config = dict(
    num_hidden_layers=8,
    hidden_size=384,
    positions='rope',
    weight_decay=0.28,
    max_grad_norm=1.0,
    final_lr_fraction=0.1,
)
Each number is 128 + 24 x the weight over the matrix's rms, rounded and kept within 0 to 255. Layers, rows and columns count from 0. Numbers have three digits each.

# layer 3 MLP gate, 768x384, rms 0.0373, rows 131-202, columns 256-319
135163126119155107149136153141132101151164157136107127103158084141129179132146099132130138153160100138122130151103102134109154123120087118104108123102150168145153084122151159113123154124125144
143129090115156108087152120146134099170109135138132114122110097125160122142105074093118125156136129148099170094137125149157127160106124094120132118156135151103133155128134119129115112178175132
131136098122112138113108162141153147182078142103161146122138124141101131163113113132143097138155158150116130129127105125116179128165109163109128128143095136101108121132148129145162141093123146
107160123112115158110087099124126086165140093121138177102149112131100142163089118133135147115165162134100157112074136129124128134125135166092129154120086129125127145140129145128081143148120163
117102132140139121104135123141131118144144145103098092122120148118104120123149132147146147123120164130107157152140138136101152111112111105084160148129113126102150114147084147134082123149140112
123165096129134104078126120169092116141132158119102106140106097130124137088141129111110114109105185160122114096125113108111149139149096119068149094138150117100122116113117132156110121202150147
126121123120115148135112108138152156121099123159156194138197110119160127194133159158162118175115141136104082084097152166160156085147146113122149130125161130156140096153124107153137106116111143
108133111142106107095108154139066099178085095155152142119142130151159083157068153104094151134169138155137171100127139110128158142117137108147094129110150147073118129098117167139086164158114147
106143156100168132099127177137153130185115130106131145163172111131073108177095113101162109130150115162171156145139135119139150177173106142133123118154113100134084149115133110139157165149163134
126156074096144111092130114182125141163123155130102098128182121141123127116098093128115139093121135122161144129136125122110165164153087120169135158113136105159126136183117123201161089155145153
141130107131101099114129140153109135110116126142080126105140131101123087112164127116108105125130126153153126135128096120092118117114117128118136116153103144158097098136149122109116100134160124
140177128110196152154074125149121105127176121160097127124091127136121135108152128144140133154148165096147135155116108135092123159129150135139115166133100136131118140153084177178128171183155119
130144130147172130094118180108125089147141127133139112115145151152121109125135171155147141105105146076158120129120127156133128147161152165110167139137119094176109152138160133124156142109129123
112163130123141137101157081123136156109165176137113147131131127152127144126150171148116138134122164078115146138102101147140096145117114139103103150122149075132079116094138116129134102115125162
158173088122105133123128157121130140158152112151101119128124139144124152127132134167144097102110122124146166117119132119150135160106179096109118091108137127124145123134175130123088119127121150
127146136099164161090128190144119120171141108134158119151105133149101179131145128158124122157168142114148148154092120080158130165143134120109120155101147093109163125148100097144114152120148116
117136135123138137140117144166151137132111117107141131101118107174094161127180135112122108174160156132170127138106112139130089133164119147109134143139127110184137129169129142121136124079125124
137144095111121147079108114145091136128125116170103117148145129140149127118098134124146094153121112093147157139095123132124138122165133098130155132146146145128149110149116173143110103123180122
104169072162130148137120129104116077123120113184146084106150154150158090124114115128094161139132130084119097176076160133108186134130145076134144125099111134128158146160096115161097122116156126
174153106126121137148144153120156087174142113144142132139125134083143163156116054187117140148147163110103150108116145143160163127145150166130118126095147134134130128146088086138103135176155146
088140111110153156154108130149111065124173124169181104116104092132103110130119164094114138148118151106111104133082151147121151129147116118158141112112161129159107147151091094156141186124183125
128156159116150120124112089131092151125119136141116105135137154115156134124152161127123167126137142121147119146122118114160136098132074117134153122103146131114155146132128126143095113143159122
090126134102107130109111128162161134123102117156104154096113121144169131190139132154099141167109123138110114131118125112188114103192117130107132155116164126115115173131145085128130121121102118
121106119110091148092126146087054079160165194158152100094140100136148075138141094113118170139164156157137128111159116123153194110118133151102144147116166146092141135126136146143064154098087109
080120124162098156140130153171095121141120164100135144115129140125136147137143114134139128137145185106111114086136093140116144129136098140132089187128102189146137109110124164106131155113124154
104108115125135129114095159118146119113134140142155124128164139126112141129137164153097111132111107149154145112133114194140108173179153146136181175103107126149064111092139155096151082100099106
138122134067094151137146149115119149140132137085125151105121114151084087134123164154142141133128136132145179107128111118126134169113125133178117145168174118153106176127146173135096137130108159
138155121166145096112173128158144092106127128151113103128127107123176144150131080147109127145168136139111185119080132145101119158096126093132093122106131133132148133126146122096147097141131136
107126131116166066102111129123113141119159095110130086088147108155123157143126145130147127131163081135095150111085134119168118149144135116111139097151174135086124144151125089129158131119128131
136142125159079154126110147110106104109114117138113133101168170116121139147100082127104118114125100165146120120106127142120121096128126114149139139159179115124160113122154120122158141116095105
140160116099122143130109143143142157113154102157081162143117122143137146130161146167159112103113123144135130144114142117119118137139122168081116136154116118106130122134131135162123118116157159
132133150149143193151148143091158104142092132153147120133086157133113133153151157116131135185108121093077127137136158109138127166152110139165121112152088110087149133171099156140162120068157111
099147121134104110100124144180091183163122154146177171136151169090102118112175178141136086117135174072128157077104145128129101163156115144163129166101150123107156109139117147177113096089113120
167130146109107173138156110120146104142153125108094123153094131130073154119160106157098122124136117139101161139140149126153113151132086160133152127131077100099113100155101145102125131144117153
131133139121130110124119136147159142127079136111146136143172114136126173143102127131164145155162100129085146125092141154121146141135152103115152122153148122136147119147152124110124130095100148
116100119124099149108115115107145098121101111106121157145107142137134164115127169162119148108128160126113105093163100130117113098156159180121131163122123142123087170135084136127149145116125140
122090116117095124141087142128144110141094118142169169127152151136112153142126142154169134132148154180124158089132140144166115127170155123129145184145136121146113181140143111148177172100126130
093096114107097086130177156132137127151126147111145138137153117116136071095103121114157135126122144118100201118142130136092127124139190146145152116157133145126133117163128132132147131134127171
117159126139104141131132106139152149143101137121133144085124121110102095163114147079151125116130126109113093118141103142124128166101133107128158129157134105123099133129128079134132123126165148
145113105110121129151114151120072119170114080153129134138130108124125102121098158133129122116132172086120138086102075112155114123146081142112125150116122175148086125136141172128089127148148157
139096098146133124153106101112100072130106105135137115146090146147103141122103126186098155146092151144118115130093178152149119135143139102121134087139073147123132144180121120138113118112114112
139103074120140120132091114159074126135103150137143102142109121149161111126141132154134147146136131154128118090085141120133100105106168139111079137129066130129137174126128128106142139123122121
115151109120126131080115087108135103093157091165130124112118175102141124123119155078157125129096118092118089130108162130130086090142153140148155119109108093122121114136102117158133165082116128
126149107087110137176102141131116093120179144128126127153145150097130115123153131158133125167113146149143134076135047165150108138170150143150106140092152131151116113134124141131172154170094132
142119093170121123119154105113113150096135091110155129147119125128112093124132160104120124153116121139101139124134150163103112132148091083146106151144148140107137120121138099137163132093145137
111114151137099151115097150137137103134125117168108141125146127129134101103138147155139104145119110153083139108134154131162094150119163117113133100158101135077172156131082127141167102137166138
115155102161175141122160198135103125166132112154123151142081107169135143112158096131142162140143094131108117123129148163116108151123111088089117148139114125140138066119101116175120165127146139
104119091157127138116108140179157101135152146104084149137093167124115140131149110136137210121121150135145115127103157130090147170119098149136128077115138099139121135149112176108125128128169135
094118131119097111111135139122127118168114099106125138113111122135101152150115160133137148129141141173085138102098139134134102134137126148110166149116122105100139148136124141096163121114132134
112146153144139123139147143190139145155085148084090158146121150154103114125140174159152097122108111152103099113101121159113096108138144160106160097118116140118125112144127083128119112142129151
120103135113129109140082141143149109153124095085102131127114143121154135076146166165138132135134165134145141120124085139133105124146148143099104137142159141121085158108108139132126105185161126
121129144110139091141126135113162143144111136098132183082132138133135125152137104155139119159103136115117151109115086148131123187143159111090122134134075069124135103148098125108142115117146139
115128095127153115102150155110087105170081131155125119143099128112143165151103116129169121132172112135093149120153139144110103128102132127131127107134155146100149123100099100155121149122140124
070157140143111128099097118130135162136127169134103150121148095143111124134135107152136139122103156130136122133129084127136098116167119123151152129145154103156103110149132122153113120153123091
091120110116094120088065126128102095149133137119121138125155128168171106075149117124119155132103129147163115118155118149139149116132188168131130179111143124144117117063149194130125125130132110
093131098105118133136148178112147125131136163182111092101097122140178089158123066115103129149119127136138123134077124168152116130137142115134146154150149094132088091103152117173114123124098154
117091080123146138103150142124144072132110105123098161118158110151144157139125102151105161139116147138122119117126145147153149115128148112121107147164128101112164124119096130117155113136132162
142121108089120133107099154110134130147127166125131151135179148140112125133099119151127127127132193103164135117119134114141128128193138153143130150126131115135121123148129161123123110136060116
114161108158099155097125091129099099174115136173102148131116111131159149087121124153130151131123159158107148120094181139107135165153149121156151138109146130115133060116126158161104086117106132
154172087088125112109143140093138144105084127108113122156137102111119124140115099127104097170112106142098126142115138121096144125103130120166138125165144105125125146151102096143116144129168134
149146121120149134112123147131172149131116135131115128116120079107108100120112099128133136150177134136106184091103111100121110138111122141090122145166097154175138149131119117173130154133150148
130136150124131137155086168100094082110133151088144152099110125140139090104096148195135110146117165124169117161117112155155081101151137092147112145101120167108106139089127079117117064146086142
112119138137135141099139155147124135141115113087132135119162145145104125097116101132122120131131127102147133143120157100123121160170128113146103159132125117155052127149111165120173141127114130
146135079102102142085059134105131144103151144164089166152116099147085146153135137123178123142144108106129145129133107122157136117112126126150122130147104138134078112121115136172122104092127099
122120094146071129096117118157106113159126125146117089137152120112135101122111138101128119122116165103109137148106135142144107124135086109120116159124171134139140113147111138105086120155131087
110135115103124102130122146099081114115100126128131132136147097139117100116115105135143144119126160140160143129139147162130116134119156139119141122118157102156116127127114148155108108113139122
121161089149114137126100106113124132178119143131103143105128132114123121163159124122117169115104122121146148145133119123082182109110068127119100115130130129134139110156142116155086133159160144
145153096112142138144143149144161126118126068124142168122104114125123120147116059103145153158128106090160120107127120134116131125115095135141104157139129112115142113133116151157072169153153094
097135093099079136052095139138109148159133162121099172118141114151085148117121152122141104122105120113095149117078146123145136119152093163120136104142103133134133176136130158137163097121102100
107132140121145108129110147170083116160126131167134136147153124101181129091145173128184136108112166100108105127125151148155113113161143152147101119141167150164163131117123155118133109134118110
102127125095080090082120178124113098146161086093146148130098145134074127136128156142117139125174119117135174122117119134101051156127139108139144176091114127159123132103118174119126156150094135
107135124162146116133160089103136108134116107087116163090170133148153125149098126121083110126128111108137111146127153133121175160108100138123138088107128120113119107129171122092133111108118146
# layer 3 MLP up, 768x384, rms 0.0381, rows 131-201, columns 256-319
148134116127146130127063142143082158131109128143064100114118118151125131086125165112157113133134109104124142117129160140113146126114084100104133139101180082119136123136128114156103101151149098
158149085134142132101127115163114111092110126108152140147177149130102115153104137120117142126131098152131111094159126116139094167125132128129135124116158091150113137187165116120084158102097078
125134104107144112148129110166154138153089102078144123105136101115119145152097129163142125116134138119120158120120108115123129144127129148116142115098091103101136163138132122126172129151128142
169135170094130152136165157125120170077145111103139191137174133114163130052102091109125100129144117137136148123109127146152147143168123124126149160104140171119105127177194142104101136169127119
109116153157072113135139131140147142141141142146136142104183142111123110118160148124076154127097155157108149135161107132135118139158151146108138141114133115130130116139105124094077145139142130
120139146109161113128096150129132144130121123102076126111095105155153158103131158114093125143139120111124111110082088132123138115091137181106147142095116115109139101118169126132089104177138144
159132114151108175145130130133144128116150125136099136138110109078130160125180151178208132175105124154155111141117120127081116136123121122115108153079143122114207121163136161147127123153114120
138124097106129099141155091136127164153118127100109130186084085102142110127087140134175080138123150136069089170107095088169128159118110174123139131136147141130107097117151120158101121175150156
173096110116130106130205132169101104113098135162166115147177106121130111116113135146108155081160144125114071148082171131150131113134124089124110135152128135116174063095111147135151109118106110
124112120134114162145124163119193134111139164137133148120117109124111122133112120123120134149174147149115146098136114133172117120172104150144136122128114137133151122092107120103133140124103083
147141141102090101180171121146139141154122151154118153090140140120147080133164140085143145116159125141120136115164091172124119126120150114138099131099109173134095112121119144178093167116091123
161155147156148112092119155161143114104127145130118078125117093143147129121087097082090108177155115127101123196141121077119131166126133126100122120160115081147114125101135143113096141135114130
151127117107143122165101115173176095127123154137109136114103123107161118108157089157122181103139158102129159127128092134186103171138135133092119119088134168119133126150138105100079102139105173
174119159115149106086111146074108129157130142102120109097124133142103109149143104113118090132116100131163124130102122104109153115105137142125118149141121097191160107111146092146150140118102100
118130115115116122136093150132110119101130098099155099177086125166092129113059136133134053137090121109121137142118152103157122080126122131161143134127170133130134149131121101123139133100166128
116133079144149119146145145119082113132111130090129083102130111106168121129118134138172119143138123092101163082084155133087157103140148116146113139142168165124107135095105120094111095154131142
121092121177168129121114127159130115145194127121170111135119147092127108088125153171156167108126165122116151139123152168108102150118152120159121141094116138144164150142106164152153089159131132
109086150133121111112105135188136107087152149078150085122102095153167117127144147129110116127119165162100109145103150107109103101120189169119155144100103166167175146122138127108125169117084119
165119117124097121165121122124127116136130109079168111078110069081164108086140118133141125109163151127141174109101151139127123170125158141131162120141122129118122119080172138075120093180108081
109105136162111127166142135110160142125118134115104071091080125119139183147136156112127144129120126155116111116093151128110136124115186093152130153109114134098106148103124113109155088113099133
137188132087173130149133092157142148144129125107100121148122114145110139143078118116126132103134163113135114153107163115134155141126131165115159151135106127110090107137126119113092083144163133
118138094125134157075104128131140103147154123134099141103136152154103114112163138146129172181152117085139117093083143142119125126120150117130113173137111151119109117142098137129130148150138127
146150082145139127125098127131080123132120140117127127104063123130119103124127148133136120086101123125154169143120114136140084135146127153117145125139149139159144086116126126142121096132094154
100131157073116130150130176112131190110097099148124117115128100137147134104151170104062108110146092105143126116093121133142098091121097116130163122128124121150144126095152121104130088149139164
126119082106125108125150180143118138135121083150127155118125141143132141137096136128123155103134133112142187116134153147160143134136180134109131090113161142108158147137112128100116110151128102
133137147117140088125156104137147145164161119117095165164144149122110129124127102135111139102143154107162121156112121134116146169165160148154122182131146135190051103136157109117127168137111107
118140099166112162138125167126152128091132169126127131142140169185138128147110114165110077134140124158107087117124142101132125143105153132103109113106127113127097140152115145134164139131082178
055121130184121127119104132163137087088134123105087128061102141157139103118131137114107134126170123128106140155129115119131154159094173121137120102141158100136107094083132095120088121145103178
115140110102186129125119141168103147117129125186106097136111170139137138131120135122103107159136121128126130122147137128145146127116111138119141131122117101128122122187121143146101141157149123
091106140168091122133119148129136070091089110104155102127209124132177137118081130103111129110139116149195166172119104123152107070141104136109140135144151174125112135101148130082133170133074109
130118125148135122141120145158146156122119180112132121125099114148113100121098076133143122128129167142109151107113135157100147107111163138130123140139133135135173147123107162117147117061127154
149163086108141142122134112118116135093138130075105128140137141127141152175138128154168112132123105147132120123141131157133124123151092070101135110123125139123158099165126085161092159172109133
174139150114145147167104086133121110110084133119077126175119112157101090094092119104089140136146122131134110120113133118105124141140166123120149108139107133162079137112139100133119173128136150
132103120120123158161145165122124121140159154109142082097127147147111088137145138097151135109120070126145133119149120103119123081129111105110111139121129092144146130107116138127175162149144135
126107117117095141106153116163171147106148107104133128128131127139092125130140132131148115175175103086116115116127123153176127125147124090101129136137118137170107144147124127140165108111101161
146121119136150132135169140108135087090138146156135131122100120127152123129110111113135146130141144146106146093142138118111122159105152100136161116117158158125179161141105098128143159129126137
112135136132081137153119151173155146162104159100108112108132072165088089125111097130170142127152127190145148122090074159129134161160102144115138150166120145167097101120157132118119102092109139
153148136164098133121136083085116119099138143175119135165165174105143150106122126155116119126098121133137106159151152127086153113125117105147084109109120102096115129189100168143129075114125129
114141126133127094133093107120146122136161202131121119091098096120099134101123104139125109118160162117118113136132115133142135128122112157128090156122112131132111145108139138114157120151094151
072128111146166138100141101167152119126115161182141132131114130147181127121107160155135148120139144100137136164146140184144128152138150115153140138161104163086151132118098134105109108102133141
138111112052133159066121154072127112113115153162116121141167168117096150137122137127102126091162127095124134096151108148134104115115164089146127168113140088110135107151113107116146143186155122
162128138112129118171114122104094129128127167157094120129086137143113125141133136119142157126141120159129141101127090152103152112109155116159102161107166138129158103087099158184098162139149069
134149109150092115122150160105086119171167052127108130133155135122115100150106153154113148080119138144184122157146120121106109155129130099152157143094145169163108112128127125107132145157106132
119130127130106142105147141123140149098125133154155133137161133151139133180138165111150109156105101105121120121096136134166159126126107088136138136157055065117122126100137084094147094093157110
136122157127110128121154118131121139158127145116127143139138135153143135129125149101120100138151103134139084147118158137128136097128133119124166104087142148143134125134128102107131140134097138
142121135137057142130082084117134168120128140151123124072132147137158104150149125148138098133121123104144087094080139121119104091148152150138129141110136161110147154148136167107084139116154110
155152150140138163106111085099174133192124106143124146119131159128127182114142129108113111138103138094156137159136152141146152159116090111105122160150122096120167116093173140152083101122132109
130108102119142142125138109143106139115088126140180084143117104138187132139158124140136096122129075184108122083153102159104081107162120131167114134119134170166166107125107145128116099106125133
141138124093162094119132106128121099146106099157091097140089133094129175142137158128140106116136175102149129110134147114105143126098115115151151129129137128133172165145108124144121134141111128
077110127130127155133091101125162145126158132131158125105130101123091140115123126125115143143154147115138153116115114117138148146129093174128109166133158139155141106133159147106106134122113128
135128118107114135152121108150149139141152130167119134114116137112159107090131127137111117115165124111175106132112115128121127096098142118131131140094157157093149148142147123169122157151142057
158120154111127109121131142122109124134098125113140101150101122147155144086162112166116128134111135102154125136120167132119150131145176125099152135135123100110101141129125105136114139111142124
100144128142132158166151132123150143116098149139085150136102121155115143148139142117171153150119101139137119117126119123106130117119093143132122119167095127163109134102119118165108139096134125
138128102119139113138150124146132122113127114155127090123133126114137100123142146117113147137128113128130150120113142109107149129122126151124065120133095157110144131112102179119114139144160142
128132116144121121137139089134116082184126127155151153145137153169140131124111088175104132130146166189135157129112128136164166135118162096120174166081120150134131151095127123164122129106134115
152111145109101120145085135097147175128101167176158154143087163128108102128112088147111109141104146149107141146158151178128080097121137140104174187135138094103094085160160116150085151118108107
141118149160141114116133154157120094144133120082130115123127111144144123145143069139140154148127141119101153135081134139133116183177143132124105119111141088188115116140142160117128092153128124
124124135098136108114097108084107125135171127104133128134162090127122102136101086100118129169113095109144150156093118093071143113146106122140100117131149120106143121134172148113060110140129115
119144142086143109143154197111104127082142135113136133156136118127088143101098123114169127119125102109135142107126126127103093104131157144147143088141128128134118109186083096155134142144161092
131139143170113108108135094113120144171110122144147126117125154114086121115141132163088144118093212122118087121150120134111155117130137169184113127086136162145176097106125142165072158115163136
147114145114165128113125097144143128113125111129122114152157080110128114113112148149172116184121084127162154136108111098126124135118113169097116154182130137122123144116130119135152103123076160
156163126148139084128128125125065124121146159130133128072106127121106143129125127139097102132111127118117122118100149147079106106106159105080127118072161123097140100179173108141125127120126125
156154092120129147125130106145131142125081113120113121147138118139108155139136121153147162138149147147140146145084124117098117129151138142167169120098152095121142136139109150134134119098111105
078185132120125145147129164139142139121119054110144131103125118110109093133123083176122142138146082081141155081120095122099157111150144128150089099158085124130109133145120094108141141164108144
136113125122090145169140126100146110129109101085154145085122108159127106128151124134111108134104153143127136100136115111129136108188114147139111118111109126135116158130143106138167108087093144
079138139150097147159143136114167156153145116141101067168112129115120106104128085108117114106093146129125099175163099145086169119140101104136109166119142094202096075096154121133083079118130097
140143120122118117103126127095134148135115137144150169076144113076079088137114106109110079143146122104134165112133161115138151114154158114101104137140128140124088116119176112161112157143125139
158092119100149106109146127074103135149168120073124121137097085148105154153082108164104134162126109135148171170126113135158100142102154135121161137116144084152120135121109179072116119173101092
095117105138181109138154125126117087123089132116136116145109153114087066169150096156145172149151146110148131108140057113089073156145196183147122142163178099171141143138072147124108146146164169
133113100133113132133082099161144151143135084127130130091109105107150090102135124133131130117131161113105138129118120133136117130108149123114146172109158168092110109140129112125091140094112147
081143129132121155130110101118130099142140120087126142084158134109109108119141122154124135152112109116141136160144094122114134132115101143120143101133129119127092111128112132123122099122149155
# layer 3 MLP down (transposed), 768x384, rms 0.0343, rows 131-201, columns 256-319
103134107156128141168165126139120125132105133129146125138109114110124157120118121136139123146180114152150118172127127090122104157112117128130126117153126176152164138107121120103136169122182122
140131133124116137121144123162110143094156140144131113126127143107146117081120110087135155124122148154144128134112125157143097087109142138125128110113119157112095126158110132135114135150141107
173115150116092143143133159162110105113134104116175119136128089100127124162150162141108150149114122119086146130108157152128087111116113125157135153143116092167145161156127141126098089093135123
118141112136088140161133116142103124138134140107147130126161085151171135105121131101115117134130165071090105137117107125129104149133119116148120114129102121081152095129139165107079136126063169
156199106116160156129110144111091072108119119143135145134095120122102112143157102109108141133132097128153118133120115185115140132112093144170122098108137142139146117141160143138177125130136130
115142134177151077126138138149114112153123181124159145136142140150115127144152070124142116127068117117142094133144094107070110145135117082120132114100109122137167172123143107125144120141099096
101128110121109112149148136091117133172183110126136141110164097140160169175140108124121125103104152129154134152131139161127106103137135135075108116114115167135141131110095151120115152164121099
095098102136150127146125131108078156128110120115085140116093122117081135175102115143166158080146149180104099101104110123107147136113135143164137143131105166143184070151150128125124134170131102
139146110137109150079098152159184100179138131100130118126124130102124132129110122144117112136163121157096099162143120118139151151149167166154160111134157093154102153125118122119140154107158054
144127112106122124123113173180099158123125161175163102088131170120159142135112144098141137139143165136111126125119085138158104152153150157137106139157094088145135134145100104116114099131091115
135085111128161134098118115100113118117155120099139079154147141137121162103097144148146146146130118129147142132115152119134131135117127117163123137098132148104126163115119101140140122136113116
139136106104142154139111145121119154149091133135061163102129134115117128115126115114097119126124162103176132127067124154146099117139121110159132183104106193126091134177080164105097161183159110
111144119165114149093164135139117127086145146164131137113158134115121149136122167127104147095181134126107109099159120127150119168087138127152189139136133094144091102131073145128097137151162177
128162118127145170145090136186118111140147151117172112131127115176128118138119164168140145139141133092085178138103107130127085108132128138112107078172171175122109151133115146140096099063162162
151188150142131107164114085093138149156116105144096141128104118108142117160192102167143142113151167162125140127117135097112138142148122131137120101163139109124125111161090132129085120153133169
161121154161108132099105131143129124113111103130134123137117094122156157126160123147067144136094084154194099123131126092133080117143104098140158160149159137139113145146145158114137166146091133
116143113113138124113075093110098139113116152097142114117088102095087081120122116133171126139073108126109118157095107136135143157130112135145123113140095084131162121145140154121109128107145159
122121133158137140107155146090106135124156150180136119137137182162107094101097116197102080081170124104091112098145126116126143178143100128157143099098127165110119111117150165139139140082090184
137168096156155137157124089137106128115117150144152125116122124105148116159140126101108105121137131116140123141131156143164164101119130091138128134103131148156115113126102116118090150088134126
134099108130117105084114137078136167151090134133132123133120118190132099167129125170122131084119164125138105147098096149137169120149125081156133110152152076116109093117123078131132171157161113
081147155171160112086149158148136152147136125140164160151133165131115129148132122110125101125122125138130128136099134146083126101146079110110111113124167143157140135114098131121165177155129127
122143155125115120159122125127100137132131133149151119115123119112154136111094144128138113104101181129154145145182119116108128127116109158161150080109150104117154140111173108147099081151130140
086142169143069087145125106116114107079139102097177110143110148157133107130101147126101147141135161164136122129141122107171115144121164149108128124119126182128170125102132111098129120126107143
118113169136113121149092151115117126159117094162125107126106124125108088149138121087109117127142109129124161131159143116143125156096118117117150147102084149155191092151148144139120095142176121
140171149112145130124114113108104128110162111167132139095130132114128096111116130118120157124128112135119114099104120129100133146086132130153155129135104121115131091155118108137134120105166146
128100140112091120121098127119119133132093122158091090129123124133126114097130089127124129115110116152104144136141137109114118082156127136123150125131144188126131105135148134148160122120139154
122104129122127134115132132137112113153090104170129110135131120087138111136130132151142154125150112106144156155135137129133118140123187149183192145124129092156132107136154137133128116152116135
092124114157127135149140099100066131115132152140189180141174138107141133124136112120138174132161100144145123085141138121113108108089161086103113129145140112078101097107109142157104147116151129
159134111129123120112145104092105105076129124167132123149106145098076149127133150100142126068149105137145138134112122134133107185130126096097159130110145146108153114153128138161123115148146132
113123108101127134121186124144150123130107117096163111153172130176146138102062116098146181124158164118115169156120137122080136136099139111103127134145156182125106113088108128111085121091125146
154156102111120147095117135112154076147142147124104142145118150144120117123150113111144133127112114100144170158142120142099137123122099126106095121120124136135108136115124093117141163145123121
125111114127139138132135182209123107152116110152142092150112131127121148095160150114133139116113148108135140144150127120086123165061160123174141117152104099110136135120146169110127088129130131
113137124138093092123111126127070105100173164126128113099128101108125098140156126133117093141103163173103121134136078135168177079146097117091070146146093176129125121123159130156108153114110123
143096109104141119116146106110159115110147138148137150127088113129130136095152123109143126151171144102095153132134146155140115137137126122137096090131126153131138132144173132085089091176097137
111106166082114135154094146142081098103138156157128130161126119137158131155102100111108089125083118126162152126134104147116159129127148141127169162114107101141145158079143126101106136148146126
113113130123118124132100127170143141160110115144120149120151146078124107152143140124132141106116120152136127136136135079169126122095100152109100095157121072147142115117109152132111131147108117
124113107118134088108151149095080112146150098118142127118139145122164152129160125149121133142092145145108123088171138099131087123161164106154138147130156141137119163120133122150150118105193123
094139065127166085155145107159115121113087121108169118114099068128132128083111111121144131110142152145136122133133126151123146108128172176145157143113116151088157149070169109129108165130111124
131121124150121165120160137112124123102100102094162141107163153114149126123148170119106108161099135165143124142144144125128088160139144097133130069122184125096156141110110088140112083125137135
142108100141106162096116135103090147087100119118144123112090108106102136119117154104119135181118070124162104141139117144125141158172127170158166112106140113102154130177142081180163180176118116
122132128126132134132150126155096125122116097118154138096120167149121172129126135106084139150105088117104138076085156135098106100111116131026158099116104143107178129150129155120142162131122146
124091105126133136123113151153127143139109156109096104082134124128146124104097138106143132150120148133095122132158147130115125115116133130128141111145142125119116163146127137129101110099119138
163148116117135107094102136134112146142148161155136174121095107134085107144210111137145104123136110103039119139108169108163145098102085130132101140149106116150144134121132113132133108165123106
119151123149171102148104162207110129182112173140166119132104114056103098182114106136111101069167104124159077121164102097106104117106132094151122129130156175137140125128123105126091132177134096
090115111121117141130110132142160090138127107147111107152083127090124130116139128132148150133134129116173172106124128151136124101104144155125140112169088092167148110119134131129133148123144122
139178126112129112126180176124105162135116190107136122141144110101114153129111112111111122130151130139136131144172137140139095153077127118143153157133178124189131139134122116152115179139111092
108124136129140135114132138153127138129101172143085113124105124099162148152119147129157142102083098114096138104108086080129125133134122117143135149144136152116108102110149113128106134134113130
139126139142104116079150111107150058097182134148119125102129089157131128076149121142117128185132099161102133116120108126054134159118142158147124151124099146131126134146159103114113133152165112
157098151151123151140166124151154141131126126140154133114157168090134085106138141110108115117172065132136143132137150144165155132120137126120116112148132137125137117148109131131081134092110114
104160097111131110103100114152096150145112124144113153132110149135141137119152157166128098090113127154124121164124107148107091109166140127081126093129117118094108139157140130105121106137121157
126155092122144145104132130154106156096104150117116085110137164135109141120138115079159117136115151150108133110122084134118124136134105182110102102127121121087102122090106122117091108083113169
102109064142176134135151112114156119131134162114132135114160171143120093133142146146099129113140130107100132094120131113122110170131183144109113136192135122163106156130121176118129136099130161
190159133153124124105101156129156137169133143086153159132145130118119091120168114136159109112148151141123134163166136120093125142130108123150105137113151150127114106129140122140141114110131095
112087146149121102128115096096105162157147146135133115100138139084115113157111118117156121121108131109120131159140135125118114118134096159146088183137109146119131087126112139122093143091133119
150135135108127123116110183133145154144127109125075172096112117114149121149148077150146152102140132141127186141143104162092133135140119120110125143131083131126120152171138178093134120115084142
124155126162107061171092098113124195150124117134126127107131093094095135140093109184119131162146184130086142131160134102100102166132093154088092157123112155150166136127135054124146128182136108
157098107101123089099112128116109115118101140108136128099130141128124103143121152128126119072180136128158130101115114121109133129121113127134149117108118140107135104143113125166110131158147158
125133123129147119153143104144163138174126122134099116090162122131178083120164155104125115112126110083097124133134144185116131094076141077120118108146124096128128104101153150116180097137113177
122106138129094102083191141168123156151118097145157182156135121114135107157134133124120131147150149123133092146121147101121118139133118127142170148127105153137173119102144177143085140123105155
117147123124127116138125180153163174141172094118161106131133107122099102094138115154124115138207090119134151115109109120152130158094094120135123082104144088116118107165096068128118128154110126
094132145140095119084103127121099124157113101095125124125156082165133129108087139135120141133073152097100106125102128125156137122171131157118088109106135141131083136120164131173121146110117114
106110168163145156118074133101148113135088111148163164129149063139144128140145094150100101154111106114149180118114135084144110149159119154170160167137124124106103139145127166075142142142121137
122100094145127111098156108139122117084144112105136133117105157128118135114095132141123144142130128151104146086121147091107114133137125156136151152155120120150119105096139178112104151139138131
108143109131151125067170115113170114154129074111129122136125118128126165086123102183111120092122169136144099135164127091139122140119153128133133091167094106111086158140164111155144152097144132
134130120136156135146166114133099144138133102095154162186113149143106159129134121133134098101127135098102126121143151124102135128094133132135116135119144125158155152139164097110150123151104110
127127100087143146109114127126155129127144106130150139127126125118149128135155068132132128144116109085129160097106126105117162116092090168086125153113081096152142139113170130108153112159103099
125098106132136117138153101154120162141102075122143102122111142096156106141137157171129149184134137129088111105133134090116135090141133118145109145164129119137160123133147139113126165117131186
126115144120112132147182121088147097110102103133094148095101159111118106155141116132179137075102109122083128132106117140100138103161105126080123150104127147118123107130134101178140149165113147
153148120098097095184150076124082109128125150115206120107103177129142118145159105099125123169133170120170166105141127129090119107089203096160085154147134112160139160121129143111139118112110152
117085132105147120151148117137131142136125148141097113170155145097129180136158135106141123141147093109134183098121134124148155137121122068129123141118128158128147108159132128160161134134141089
129183111102141096132123124130138140085098145139128136171139091149104149102174149139108125154122137146171167130150137145116158128152146125159081149134108109093111122118127115102139123138123115